Weights of a small transformer language model.
Training: a variant of SOAP for these matrices, 3571 steps.
Each number is 128 + 32 x the weight over its row's rms, rounded and kept within 0 to 255. Layers, rows and columns count from 0. The size above them is the row's rms in percent of the matrix's.

# layer 5 MLP down (transposed), 192x96, rms 0.235, rows 60-83, columns 0-95
size [ 99 103 104 104  97 103  99 100 106 102  99 102  99 100 101  98 101 107  96 105 103 102  97 104]
[[187 171 132 146 146 144  75  84 135 115 127 123  57 165 121 124  91 100 172  48 156  98 147 147 150 116 101 114 170 153 104  99  79  34  90 162 120 123 152 104 130 150 126 137 181  96 150  92 144 117  63  98 112 163  81  92  79 139 106 129 176 115 149 114  72 151 143 118 107 129 139 115  97 197 105 117 129 130  91 110 110 153  75 126 125 143 129 173 147  98 158 119 126 161 156  87]
 [143 145 184 108  93 142 152 195  94 141 138  82 117 195 156 122 126 193 176 178 102  98 135 135 107 153 136 116 112 148 157 144  75 109 167  92 113 112 128  88  99 119 130 129 118 110 137  99 176 211 111 125 165 107 111 166 157 146  90 132 178  79 138 142 171  64 133  75 107 148 104 125  80 171 123 116 131 167 143 123 130 156  96 166 157 137 172 115  53 175 165 134 138  94 100 126]
 [115 154 133 111 115 107 163  65 179 117 140 136 108  94 122 151 124 223  85 168 161 150 130 161 143 102 177  96 123 126 174 153 132 164 134 100  97  83 147 114 109  91 115 173 121 144 115 129 115 116  99 155  71 141 176 176 156 201  97 140 143 130 214 139 153 148 124 111 139 190 114 173 109 101  74 174 137 122 137 121 115 124 119 129 161 102 116 123  99 193 118 181  90 175 146 160]
 [154 130 154 134 108 110 151 112  98  54 109 128 203  69  99 178  89 103 122 157 169 109 116 133 123 192 178 105  93  90  61 124 142  78 119  80  91  69 150  90 154 136 147 133 157 123 177 107 153 133 117 103  44 154 125 189  88 172 117 126 111 165 109 162 128 145 167 144 134 126 148 153 166 121 125 160 149 145 105 124 100 144  96 162 130 126 134 108 108 145 146 193 140 190 108 145]
 [136 104  82 161 118 146 105 150 120 160 174 150  66  37 139 168 176  87 119 157 122 171 130 125 151 130 164 123  83 129 139 156 171 168 140 145 150 128 110 144 153  43 147 141  98 135 127 143 186 153  86 143 173 141 154 130 148 165 101 110 191  91 179 101 106 121 132 152 100  67 124 121 147 123 111 108 127 134 142 141 144  60  57 173 152 104 153 159  65 116 119 146 132  83 124 154]
 [190 134 131 124  84 179  83  73 154 101 152 147 135  99 133 130 104 119 128  98 128 189  92 173 145 162 104  83  90 119 119 129 118 177 100 149 212  90 125 133 161 147 151 178 126 116 130 107 115  92 102 113 120 115 139 163 169 110 170 120 145 160 119  94 217 167 112  86  92 136 128 165 119 113 149 113  95 123 135 121 186 128 156  77 145 110 115 120  48 120 159 181  92 189 126 138]
 [174 124 109 117 123 139 166 112 120  58 153 141 119 181  92  70  71 113 139 139 137 162 106 166 110  76  83 101 145 104 192 111 102 141 114 102 164 151 103 153 162  83  86 131  94 154  92  85 151 176 120  70 116 127 183 174 105 138 144 127 182 100 132 105 118  97 162 111 104 134 115 136 125 120 119 142 225 119 119 134  73 138 124  90 183 151 148  81  97 157 144  71 140  98 156 123]
 [109 130 131 140 138  95  81 122 134 129 117 126 111 174 151 145  86 154 117 120  67 124  76 189 111 155 164  95 131  66 148  43 144  68 131 141 185  88 141 143 174 124 168 139 179 147 113  71 129 132 106 168 163  71 150  91 135 118 102 116 165 141 155 113 212  89 125 148 135 110  94 103 164 146 145 138 129 137 155 183 109 132 133 125 135 151 190 115  89 122 149 103 135  49 118 157]
 [108 164 144 132 124 113 142  71 115  97 112 124 104  96 144  75  87 124 122 134 121 119 128 131 131 118 171 209 171 164 111 200 170 204 138 103 118 201 129 138 163 148 123 157 140 151  52 128  84 108 134 118 184 109 132 133 156 110 129 128 133 115 157 131 119 148 163 123 147 157 116 147 157 151 124 131 200 106  67  69  89 152  94  68 107  92  67  90 102 108 104 166 167 136 150 128]
 [132 126 142  97 146 167 141 100 107 125 211 169 164 156  59 178  82 100 122  87 157 146 118 133 156 118 135 154 158 205 165 132 155 113 112 100 169 143 127 182 138 167  90  84 174 145 135 125 190 134  54 141 125 150 118 125 101  99 137 116 121  73 108 143 151 177 140 137  86 163 139 159 169 118 118  79 119 174 118 112 114 139  69 127 119  84 135 170 145  86 128  88  99 108 106  70]
 [128 123  91 121 141 105 148 164 161 113 141 162 195 131  85 123 117 128 168 115 131 122 175  69 123 173  99 154 157 130 157 136  81  42 191 146 190 125 134  88 103 126 126 149 147 149 132  82 135 166 144  72 130 136 153 108 146  82 108 185 141 149 138 116 152  87  70 132 121 138 116 131 116 122 128 127 139 188 184  53 102 176 106 162 158 118 113 210 115 151 116 157  90 109  90 132]
 [124 155 116 168 157  89 162  71 153 144 121 147 163 174 146 145 129 121 107 214  76  64 123 128 134 119 112 133 113  87 146 126 164 146 162 106 164  46 151 181 190 134 158 130 144 146 136  91 161 129 138 171 133 139  55 146 113 181 107 119 135 125 170 163  88 114 114  79 148 128 121  99 130 116 110  88 162 198 106 125  71 139 123  98 122 152 134 144 167 125  80 128 171 135 167 183]
 [112 101 134 106 139 169 142 128 193 150  97  83  98 186 115 178 102  86 180 109 123 154 100 142  80  89 123  76 167 123 142 130 180 117 118  88 175 177 166 135 137 119 102 133 115 118 142 141 149  90 107 152 154 158  50 123 102 115 123 117 174 152 124 163 162 107 140 158  83 123  57  92 114 115 114 199 146 125 120  72 184 139  99 130 154 109 118  96 176 172  85 171 100 138 160 156]
 [131 118 121 156 165 220 122 102 102 163  70  98 141  93 110  87 172 113 177 175 112  60 154 172 122 123 163 125 181 124 122 131  71 141 118  67 163 120 143 164 172 142  90 153  66 119 141 133 117  84 164 154 125 108 143 150 111 151 196 112 121 131 126 114 115 135 146 134 162 123 151 196 123 125 126 155 116 199 129 156 153 116 103 148 192 164  77 176 131  84 156 113 124 136 105 120]
 [124 136 111 144 145 105 114 147 120 115 137  79 141 146 124 157 139 103 106  97 133 101 182 109  79 132 161 128 135 116 145 130 150 149  90 107 147  76 214 108 135 135  82  99  93 177  98 187 132 163 138  61 132  80  93 148 154 151 130 121 121 134  57 106 139  87 142 126 172 126  85 129  78 129 145  64  97  45  80 145 207 131 118 100 140 134 114 114 138 146 208 131 128 163  97 111]
 [125 132 120 183 205 120  84 191 131 136 117 135 150 117 168 211 133 134 201 110 151 165  91 126 168 170 104 143  96 105 159  89 129 225 142 112  94 113 153 130 129 139 117  86 163 134 121 119 115 136 176 109 123 117 100 121 135 183  90  94 107 143 143 149  76  66  93 103 134 134 146 192 135  98 117  98 144  95 152 171 119 148 107 109 113  95  99 110 113 108 151 107 200 110 105 156]
 [139 140 135 154 170 109  95  39 103 162 125 152 184 168 183 118 156 127  77 100 100 121 111  98 115 169 117 115  98 130 122  96  93 116 136 126  55 116  59  97 124 158 123  77 126  85 140 132  94 188 133 188 123 101 107 124 134 148  87 137 102 125 103 125  70 149 135 122 179 180 124  78 186 100 125  63 147 132 154 136 157 126 172 155  93 165 107 119 170 119 123 104 172 135  85 142]
 [110 117 107 177 150 117 107 108 105 151  78 108  95 138 157 116 140 112 164 151 148  74 125 113 137 137 177 102 103 103 161  97  69 114 127 119 132 164  87 126  49 139 146  90 150  73 169 122  94 125 111 100 189 107 172 122 163  88 117 121 133  48 104 132 134  64  99 111  98 144 140 133  96 179 134  94 141 150 115 192 100 119  64 112  61 162 127 171  94  56 139 116 123 130 111 102]
 [102  87 116 133 123 121 121 138  99 154 111  97 140  99 101 153  62 158 137 114 122 106 102 157  66 154 118 107 132 155 133  94 133  53 167 152 104 177 122  95 219 125 137 169 164  95 117  71 114 154 153 117 165  70 136 207 130  69 188 148 141 115 129 130 150 154 170  93 164 170 135 137  91  93  84 151 153 140 119 104 126 100 108 164 145  98 143 115  96 102 141  76  78 152 142  88]
 [119 113  74 119 137 171 157 102 172 150 135 118 175 118 154 168 127 152 135  79 136 104 181 165 148 122 120 117 103 119 135 136 186 164 155 109 111 211 132 151 175 136 149 147 103 141 129 117 187 176 118 128 168 131 114 131 153  98 137 156 162 125 100 130 229 105 100 148  91 145 127 123 155 104 123 112 112 148  96 108 142  77 146  41  94  99 150 129  98  69 113 174 132 184  82  67]
 [ 97  61  80 110 117 137 156 144 111  98  80  83 101 176 142 124  85 136 131 150 105 176 117  86 183 118 119 108 105 127 108 164 166  92 150  96 154 137 144 126 121 163 114 143 149 175  74  67 115 123  85 107  85 151 165  81  67 132 124  91 105 116 181 137 122 139 145 124 150 186 141 102 134 190 139 142 174 113 184 164 114 173 146 139  96 135 133 119  84 122  51 178 186 125 122 110]
 [ 88  95 126  95 121 125 102 154  79 127 112 114 158 113  65 112 175  92 118 139 165  70 124  72 100 165  74 101 183 128 185 188 129 120 107 179 112  81  99 186 133 151 166 133 164 141 159 113 134 110 151 127 134  84 133 133 101 150 142 157 161 160  87  93  96 124  86  99 155 141 109 128 123  93 116 146 141 175 142  85 175 103 165 156 115 136  37 161  89 107 133 175 125 145 117 181]
 [ 85 101 155 154 192 123 146 134 141 131 102  86  38 147 126 125 104 101 139 133  78 126 147 145 154 148  99 160 139 121 167  97 140 165 132 142  89 167 187  96 105 128 169 108  86 105 161 126 119 131 102 110 100 127 149 149  70 121 125  81 186 120 104 135 176  99 150 172 145 145 131  97 106 149  94 100 154  66  69 136 126 164 153 100  98 155 110 173  33 119 101 108 107 127 134 199]
 [110 133 111 141 112 166 127  66  99  92 130 146 168 154  93 106 171 111 146 133 113  77 114 137 134 172  60 100  97 147 168 154 201 143 124  88 115 135 114  61 131 166  34 100 130 107 165  97 130 123 178 135  78 122 125 109 126 114 129 164 133 156 143  95 134 120 169  80 157 153  79 160  87 155 143  59 133 163 128 163 167 115 153 171 130 148 164 134 112 101  97  79  67 124 158 115]]
# layer 5 MLP gate, 192x96, rms 0.26, rows 61-84, columns 0-95
size [ 99 103 113  87  91 104 101 101 109  94  98  97 101  96  97  95 105  99 111 102  99  86 104 102]
[[103 124 111 104  93 130  90 203  98 152 133  94 127 173  89 173  63  61 170 140  94 122  99 176  97 120 117 117 181  80 149 167 193 132 134 153 115 123 166 156 131 119 140 128 149 142 121 134 146 121 105 105 102 122 110 101 153  79 179 125 132 118 142 157 140 115  90 205  88 128  93 118 171 166 111 171 119 117 164 188 170  70 111  93 108  84 138  80 114 131 100  71 137 143 150 159]
 [141  43 171 138 108 104 126 117 151  88  74 118  97 204 117 120  74 155 127 115 125 180 109 158 113 154 143 116 126 183 108 130 124 112 107  93 121 131  83 166 144 107 114 145 117  85 160 124  72 103 108  79  76 147 143 216 137 183 113 166 148 125 146  78 145 159 142 102 162 123 155 150 164 168 127 172 103  90 120  63  93 106 162 176 112 109  88 100 103 140 106 109 113 114 141 170]
 [130  89 143 116 153 107 140 160 146 104 115 181 202 128 153 133 133 141 118 112 139 132 136 176 167 154 146 147 125 148  90 137 183 121  84  69 147 121  80  90 107 127 116 142 140 138 125  82 131 149 159 155 140 206 131 125 115  82  44  38 106 117 149 151 124 147  98 184 168 175 118  89 174 138 116  68 116 134 108 119  86 100 163 127 107 158 157  77  90  68  86  95 126 123 144 120]
 [175 123 128 153 126  75 115 103 158 109 162 129  93 147 141 154 174 131 123 107 117 138  99 137 161 152 139 111 161 143 153 147 104 102 154 125  55 114 178 114 132 164 160 135 118 146 176  88 137 194 148 211  76 138 128  81 186 119 138  92 138 144 160 185 166  77 108 177  85 107  70 118 113  99 124 135 118 120 106  98 161 148  53 136  99 106 155  87 198 166 134 177 151 119 108 132]
 [207 146 203  75 109 127 154 168 132 148 149  92 174  95 122 104 155 173  96 125 135 125 112 164  79 186 131 112 109 118  87 145 180 137 148  78 173 111 142 147 141 112 149 160  71 160 132 160 100 158  68 177 117 127 123 141 153 112 127 139  99 111  83 171 136 120 143 112  92 161 138 155  87 174 102 164 102 148 104 114 121 117  98 109 122 147 217 116 149  74 139 179 152 178 130 153]
 [152  94 129 116 145 131  91 118 139 163 169 161 134 132 154 206 127 165 138 133 110 135 113  40 123 155 132 181 146 125 148 166 155 205 102 164 131 124 139  87 111 132 162  62  95 115  96 112  93  97 108 141  69  49 130 151 118 156 123 111 135  68 136  95  81 114 142 113 100 174 147 111  86 149 155  83  86 159  74 149 111 147 134  85 140 125 156 142  94 153 101 166 194 139 105 130]
 [159 174  52 189 107 120  64 122 127 119 192 136 150 152 136 166 108 171  82 100 103 165 111 158 121 136 123 147 109 126  82 122 195 124 120 177 125 144 167 119  89 149 129 123 120 136 113 104 130 137  75 115 128 161 144 123  66 125 150 106 109 192 108 149 106 158 134 140 179 138 107 153 140 177 104 104 143 113 122  68 119 116 122 234 149 164 127 138  76 140 134 134 109  90 139 202]
 [ 88 119  97  67  80 100 115 127 122 104 124 161 134 116  95 127 157 111 144 128  77 125 128 121  78 113 128  92  82 129 162 143 130 147 101  99 142 124 139  78 184 159 135 109 112 212 147 145  95 159 132 158  43 135 111 136  99 164 161 156  90  79 109 120 111 182 108  92 109 130 166 143  94 167  88 168 137 222 111 161 169 125  94 166 123 113 191  61 120 108 124 116 130 158 109 132]
 [ 84 162 104 107  53 144 159  86 163 166 164 151 132 141  89 162 125 156 128 150  93 124 141 113 152 132 136 155 127 126 134 166 133 186  62  76 123  93 154 170 162 111 112 148 100 184 111 152  83 136 129 126 125 189 139 135 165 117 140 178 144 171 124 157  77 149 145 160 188 184 160 111 139  88 105  91 122 143 147 194 113 176 131 150 190 144  96 122  86 173 109 129 183 169 128 147]
 [105 106 217 141 141  49 137 121 137 119 131 137 113 139 140 153 144 110 175  94 149 104  73 122 185 108  89 102 107 113 141 132 182 146 105 126 138 130 169 126  93  87 163 147 114  98  96  93 154 150 134 145  92 164 114 115 138 128 134 149 158 215 145 160  64 100 115 129 153 196 111 114 172  97 166 152 155  99 150 130 132 137  93 124 128 101 130 172 145 102  79 176  47 137  64 122]
 [155 200 101 163 126 111 125  81  86 182  94 116  64 122 145 127 107 102  82 148 175 137  95 161 101  79 127 165 163 129 133 170 190 114 125  87 122 127 105 137 119 134 116  73  87 103 123 113 100 153 162 155  69 111 152 177  54 160 118 110 155 116 143 164 159 163 109 153  91 155 117 168 102  95 124 204 144 164 153 153 152 146 133 111 193  64 116 158 122 127 131 134 143  91 138 107]
 [136 129 125 139 173 167 164 129 160 163 144  93 143 141 126 153 120  86 120  69 121 120 140 147 119 118 167 134 212 146 117 116  94 141 160 166 130  91  99 172 116 184 161 143  63 170 151 101 101  92 160 125 135 159 157 155 173 163 159 108 125  95 176 126 104 102  86 176 146  97 115 143 106 219 122  92 104  80 142 193 155 157 107 134 153 123  96  99 113 124 117 203 123 147  72  91]
 [181 106 133 150 107 125 150  88 167  64 113 156 105 167 159 190 101 147 129  60  90 127 120 127 145 121 132  76 138 147 170 139 128 114 130 107 114 183 120 150  77  94  76  67 136  79 132 116  89 132 126  74 123 162 121  84  90 165 207 106  98 148 133 116 138 112 157 139 155  91 128  79 174 132 101 200 121 140 163 174 195 148 128 117 144 141 124 124  55 156 127 153 119 123 140 151]
 [192 127 123 159 114 160 134 149 106 155 133 158 110 218 112  96 143 129  98 111  89 119 129 140 166 104 151 141  91 132 112 126 136 114 158 112 100 136 196 120 156 117 112 188 130 129 140  70  91 148  48 172 146  99 123 142 152 137 122 170 149 164 115 118 127 117 177 103 205 163 199 121  99 118 114 121 133 142 152 130  62  80 109  57  85  70 148 167 135 150 128 108 149  98  99  92]
 [133 116  99 173 191  82 157 177  86  83 130 149 125 146  97  78 110 141  89 161 127  92 171  59 100 118 103 120  83 110 161 119 121 159 151  83 152 147 119 136 126  79 107 171 113 175  68 146 122 167 121 130  74 169 105 142 112 154 208 120  65 162 126 174 127  80 131 113 130 116 137 134 111  38  94 114 166 121 129  90  99 111 148 165 125 172 101 123 157  94 131 138 105 152 133 150]
 [104  99 193 127 131 165 143 159 138  75 140 108 121 107 156 143 127  83 124 151 108  85 164 155 101 109 149  90 155 146  98 155 145 136 124 109 144 141 111 136 147 115 171 136 103 145 125 159 116 126  88 106 100  77 129 185 109 142 142 156 132 107  82 122 157  35 113 139 138 118 184 135 132 133 175 116  58 210 166 112 159 175 163 122 130 224  74  94 146 117 157 114 192  98 107 130]
 [150 141 119 205 108 184 132 172  55  96 170  84 163  89 107 149 135 141  79 116 144 127 177 131 175 137  77 150  85 182 179 227 109  99 132 122 141 117 117 124 141 155 142 166 160 103 115 117  81 187 134  72  73 138 105 131 172  66  73 165 113 133 108 147  81  99 127 131 123 120 129 126 162 101 116 135 143 108 152 129 125 116 137 162  96 120 112 153 134 152  91 100 138 157 129  96]
 [ 93 133 141 111 180 116 153 110 136 150 127 172 148 105 173 140 119 187 118 118 119 161 136 120 114 141 137  86 158 120 121 152 114 149  85 148 162 135 148 106 131 132 129 118 106 144 120 157 136 215 103 166 215  96 140 112 128 164 151 145 105 164  82  98  99  53 120  86 193 106 110 169 126 188 105 160 133 165 166 153  93 129 142 117 130  48 112 145  99 175  82 115  66 163 144 183]
 [133 173 109  84  78 142 137  76  93 124 162 131 172  89 143 184  98 213 135 131 149 140 107 214  97 164 140 127 107 134 133 123 125 161 156 149 112 169 193 164 114 174 140  97 125 134 153 116  98 111 148 104 128  64 120 115 126 131  88 159 161  91 116 108 113 104  90 128 171  96  60 107 123 116 194 168 163 100 139 128 140 108  60 186 130 121 177 126 147 149 138 158 114 119  93 164]
 [124 107 153 215 126 127 115  60 114 146  97 139 169 140 182 185 165 122 115 131 103 100 124 171 165  83 121 163 120  88 131 154 124 101 158 111 137 102 141 119 163 125 150  74 142 214 162 108 143 128  45  90 141 148 137 138 169 132 129 182 125 213  84 110 143 154 104 167 149 109 105 116 170 120 156  99 113 123 176 118 126 185 107  93 151 141 109 114 116  86 113 145 110 130 162 179]
 [128 126 125 112 151  86 120 160 162 120 134  67  64 106 159 166 161  77 163 126 124 130 140 105 125 114 144  74 148 175  96 207 140 167  61 159 121  41 142 102  75 187  91 115 131 158 130  87  87 110 143 159 179 140 128 119 100 127 128 170  63 102 144 122 121 100  95 156 155  94 200  90 128 149 122 121 157 124 115  67 138 140  92 121 108 143  94 145  85 143 103 124 118 104 136 142]
 [139 214  85 110 106 157 164  65 127 168 151 120  80 121 104 153 133 156 119 134 119 123  68 122 121 119 158 111 119  95 170 109 173  97 102 160 169 106 150 156 126 162  94 104  78 129 168 169 162 150 116 121  95  91 140 213 119 117  80 124 122  77 168 196 136 159  89 107 153  53  91 147 108 141  96  96 125 146  95 160 159 153 118 145 130 136 159 110 133 114 104 177 147  91  95 173]
 [ 95 137 136  87 126 114 127 133 155 138 125 137 108 166 151 125 106 151 158 187 134 128 172 128 156 114 157 134 159 160 123 177 157 144 138 127 201 137 192 145 176 175 153 183 115 138 175 148 127 133 172 104  60 145  87  82  77 108  83  93  88 141 107  74 115  87 161 121 146 125 103 199 175 117 121 155 133  83 143 120 149  98 123 119  97 105  87 192 131 135  44 116 131  82  97 136]
 [124 125  94 134 103 123 136 174 166 114 159  75 105 149 116 148 192 100  66 156 167 130 119 123 141 178 147 123 116 136 160 138  74 134 116 119  72 161  97 103 160 119  69 136 135 162 124 143 171 110 177 147 191 109 101 122 190 105 172 144  96  98 118 173 133 128  80 163 201 108  77 177 118  78 114  91 175  94 102 111 131 119 195 118 121 123 152 132 108 117 200 128 153 127 135  91]]
# layer 5 MLP up, 192x96, rms 0.243, rows 61-84, columns 0-95
size [101  95 113  95  95 103 100 105 103  98 102 101  98 101  96 107 107 103 107 103  97  99 103  97]
[[185 155 142 151 107 191 132 142 111 131 136 154 156 127 172 144 149 130 129  85  96 194  99 193 160  67 127 169 143  97 161  92  65  55 146 155  79  89 127 109  73 116 151  75 104 119 125 122 110 116 119 145 139 123 126 104 113 156 134 140 117 101 129 134  92 136  43 131 116  81 124 108 157 113 154 183  97  84 135 102 152 145 136 130  99 173  80  78 161 123 133 129  98 129 195 168]
 [167 116 119 154 130 155 120 122 104  41 103 141 141 111 105  63 130 191  69 139 169 164 109 139 128 103 136 128 152 112  72 162 183 215 145 133 155 125 137  72 140  95 144 107 134  91 150  76 135 144 142 154 142 141 124 108 126 139 102 132 173 133 110 116 108 192 130 147 172  87 175 112 147 136 130 100 149 108 141  20 175 142 142 122 128 112 105 109 123 165  66 104 177 111 108 122]
 [143 133  71 111 146  93 176 145 116 187 124 153 138 108 164 174 157  82 119 138 118 100 137 102 100 125 116 135 112  90 115 128 112 128 173 142 128  95 160 129 132  69 178  54 198  69  61 134 105  98 117  75 111  92 141  98 135 100 114 132 123  86 154 152 140 144  65 129 119 115 143 124 129  72 130 130 107  91 167 172 140 119 107 165  70 103 135 116 163 202 168 187 153 120  80 125]
 [137 160 144 154 106 105  82 122 136  97 137  87 173 144 138 121 103  62 114 102 148 163 155 140 103 115 127  98 138  77  66 118 166 165 174 177 130  90 110  86 145 126  76  96 145 177 148 185 160 196 147  77 163 128 118 116 114 116 137 107 117  77 112 101 166 147 115 142  91 148 117 153  93 106 153 146  90  98 134 138  87 188 182 107 153  95 187 165 120 203  87 137  77 125 135 133]
 [188  86 126  99 126 208 165 139 106  91 137 120  92  95 133 117 112  91 129 110 151  87 123 163 134 194 201  69  85 180 121 127 133 171 141 110 162 166  96 129 108 103 108 168  81 212 104 138 144 126 105 134 117 161 164 120 166 119 164  97  74 155 115 141 137  95 130 128 114 124 118 131 100 124 175 109 132  95 137 125 141 102 161  71 185 141  89 118  63 144  75 169 118 108 148 128]
 [165  64 133  92  81  50 208 119 152 122  87  79 130 192 116 145 148 122 107 186 109 132 133 168 126 111 104 137 117 139 101 118 128  84 109 126 127 129  55 131 166  98 126 172 121 131 120 135 131 128 110 130 102 152 176 164  77 104 108 126  90 124 100 145 108 164 130 106 118 182  41 103 112 169 114 169 105 134 102 159 158 132 163 121 105  60 161 210 120 126 136 132 125 134 101 154]
 [142  78  83 103 157  60 122 120 143 131  90 102 117  90  90 144 126 131 206 172 176 160 127 139 161 109  98 132 148  65 144  73 113 125 130 102 138 132  85 113 126 131 125 165 131 231 146 116 118 121 113 134 120 104 132 100 107 143 132 110 117 129  90  89 188  92 176 128 108 161 165 148 110 171 166  96  93 115 131  93  70 168 131 174 167  99 172  98 165  93 103 164 110 188 121 130]
 [ 98  60 125 121 128 158 122 160 116 180 109 178 124 126 135 176  94 130 146 135 149  88 162 117 121  83  82 171  85 175 128 162 127 102  88 126 137 128 106 102 131 164 172 186 126 111  99 169 128 164 121 155  70 126 157  76 135  74 181 102 108  83 149 202 112 109  93 107  62 102 142 175 146 145 151  94 150 125 169 115 119  54 126  90 111 105 143 112 135 128 133 150  49 130 135 104]
 [165 141 105 141 142 126 107 212 141 114 118 136 155 169 121 158 104 158  96 107 112 159 132 116  92 112 133  62 149 129  98 144 200  83 128 174  91 125 149 150 100  56 130 126  90 119 187 104 151 129 110 132 154 131 181 157  73 154 136 139  95 150 139 210 128 183 150 116 118 150 120 165 123 111 128 153  87 160 197 101 129  74 196 156 120 142 122 163 131 159 125 151 100 129 147  59]
 [170  98 151 160 188 141 121 185 111 157 146 157 147 147 127 163 168 150 122  87 171 126 107  47 142 145 141 128 126 117 149 111 115  64 114  66  86  89 149 118 157  61 215 159 108 119 139  68 129 108 124 161  70 158 169  86 115 116 122 134 115 125 150 128 155  97 143 110 123 126 166 130 109 116  97  87  75  89 131 165 120 154 137 144 104 159 195 110 109  97 116  58 121 144 108  93]
 [101 144 138  78 159 103 107 103 146 111 140 141 145  92 116 158 105 147 132  86 204 127 135  50  87 112 153 194  78 198 121 115 150 115 122 119 150 181 139 160 101 143 119  94 135 132  85 160  90 145 186 165  94 120 141 116 115 150 181 150 113 156 103 210 120 173  98 144 155  80 129 110 122 147  73 160 123 164 106  72 155 111  74 109 180 130 140 106 163 125 145  75 132 119 140 106]
 [149  77 140 111 154 164 115 118 106  67 135  95 150 166  65 111 113 123 138 114 130 176 111 121 113 100  80  82 103 110 141 107 121 102 116 131 154 129 137  97  92 143 131  75  77 105 116 193 161  89 123 108 141 107  66 146 168  94 116 103  96 126 109 110  93  85 101 157  61 122 125  45 171 106 174  75 141  66 105 147 146  99 136  99  96 174 118  74 130 128 113 198 102 152 111 120]
 [150 171  99 156 104 134 136 133  61 108  90 132  80  71 127 121 109 144 155 131 107 137 147 123  87 102 135 156 128 116 133 110 164 115 119 106 194 126 133 164 131 115 171 149 132 137 104 169  84 129 133 157  82 125 108  99 176  81 102  53 133 151 133 105 148 100  94 124 153 130 122 152  43 110 165 158 133 196 134  89 156 164  84 147  89 113 215 106 109 136 115 160  65  73 117  78]
 [125 139 139 138 138 149 107 159 116 134 120 109 176 143 121  79 114  72 110 127 121  84  89 105  87 104 147 146 176 159 148 130 208 196 157 138 122 124 109 157 107 134 101 114 131 130 167 161  57  96 165  99 133 172 118 160 100 100 165 111 185 112 108 156  71 128 130  98  77 122 179  75  74 109 129 137 182 127 104  85 117 125  82  74 166 121 127  74 105 153 202 103 165 125 110 147]
 [138 103 135 139 106 103 141 157 165 134  69  95 140 106  59 125 144 121 122  96  90 102 198 113  86 117 100 131 119 196  68 125 100 116  93 164  83 149 153 168 104  92 107 155 172 112  72 133  93 109 138 108  93 154 135 165 138 124  87 188 184 129 110 133 136  50 184 105  98  92 131 143 117 198 127  85 143 170 158 141  92 100 146 129 152 136  61 116 127 165 121 111 118 142  88 118]
 [ 92 113 126 159 187 133 156 126  97  90 130  99  90 132 132 108 126 167 160 111 174 182 129 104 147 131 119  91  85 170 125  77 155 113 160 118 159 191 126 156 152  86 103 125 123  98 131  67 125 121 148 124 132 116 124  42 179 142 158  65 170 187  68 121  87  79 113  97  93 129 138 140 137 109 171 157 177  96 106 127 158 126 153 151 164 102 109 120 101 107  57 184 104 136 161 147]
 [157 144 101 121  99  89 110 143 159 174 116 133  83 115 139 120  94  88  90 138 103 129 108 128 107 110 115 113 128 120 201  92 115 140  97 133 151 147 116  96 185 125 101 130 151 156 134 164 129 157 141 136 109 173 114 124 198 181 164 152  81 141 181 109 184 165  87  65  98 108  73 161 122 111  95 218 109 102 164 138 127  95  66 173 103  94 130  81 115 115  83 126 184 156 107 101]
 [135 143 117 145 119 124 120  84 147 144 145 117  73 163  67 115 146 128 156 100 133 126 108 152 162  93 162 125 168 160 165 133 135  63 123  79 172 168 106  98  65 194 140 149 119 204 156 131 168  75 125 121 163 154 102 127 169  79  61  80 101 101 201 122  88 117 187 138 111 141 131 111 103 108 123 114 171 128 176 138 158 118 137 143 180 116 122 143 141 118 107  85 128 174 168 171]
 [196 138 156  81 115  64 112 128 135 148 135  96 151  92 112 124 157 100 220 138 113  99  85 135 134  90 133 145 134 148 129 129 135  94 114 144 113 165 123 121 102 208 121  91 178 202 128 182 154 130 117 125  95 128 157  94 124 131 102  88  90 129 185 168 123 102 106 163 117 142  55 132 109 117 106 150  92 134  82 141 143  85 130 149  80 119 133 147  54 105 113 143 137 130  66  74]
 [110  99 129  94 145 116  60 122 132  94 186 156 126 160 140 152 141  86 131 129 157 131 123 133 149 130 147 125 173  92 115 182  72 125 110 161 131 127 217 183 132  87 154  89 128 131 141 154 123 163 178 174 135 102 105 155 127 130 167 162 169 151  83 111 155 112 127 126  89 186  87 125 100 112  84 142 157  99 110 112 110 215  68  89 117 139 125 107  77 192  82 150 108 123 150 166]
 [186 103 139 132 121 104 124 150 125 107 149 122 128 122 100 110 137 149 133 132 179 151 176 174  92 135 143 157 154 198 124 225 154 157  85  98 147 149 140 129 153 112 136 117 164 116 106 155 138 142 121 163  57 137 130  99 144 158 131 124  92 115 124 192 119  94 146 139  93 151 171 197  72 134 138 104  71 158 115 159 188 124 104 176 143 169 180 144 187  87 149 149 133  74 173 104]
 [210 155 119  93 113 144 117 129 132 177 162 134 159 110 140 138 151 137 153 167 103 120 129  69 127 111 100 130  93 137 138 102 159 125 134 174 141 108 105 122 139 159 133 190 133  71  89 167 128 114  92  77 104  72 101 165 134 171  57 162 128 105 143 174 113 127 101  83 149 127  98 209 139 139  94 161 122 157  91 180 118  93 133 164 203 161 103 153 187 111 145 103 165 120  81 135]
 [108 111 134 133 129  92 137 171 134 151 171 148 114 158 133 143 112 171 162 132 130 157 157 106  75 187 157  79 196  98  55 121 118 119 112 123 109 137 142 164 129 137 159 138  92 142 113 121 158 152  85  86 127 107 101 189 106  96  88  94 111 139 167  81 153 120 183 104  68 142  85 167 132  85 208 135 138 103  72 137 137 134 180 152 116 151 128 150 139 194 147 101 191  82 114 114]
 [152 147 106  97 162 117 134 146 129 113 140 141  57 106 134 122 158 138  82  65 141 175 101 127 172 160 167 243  84 198 151 191 110 127  82 168 138  87 139  88 153 162  86 169 107 110 144 141 105 153 162  80 114 107 178 188 137 126 187 165 130 179 115 153  97 135 131 152 173 104 119 162 147 119 109  94 121 123 121  93 123 139 131 142 122 151 130 175 121 125 150 124  95 147 111 153]]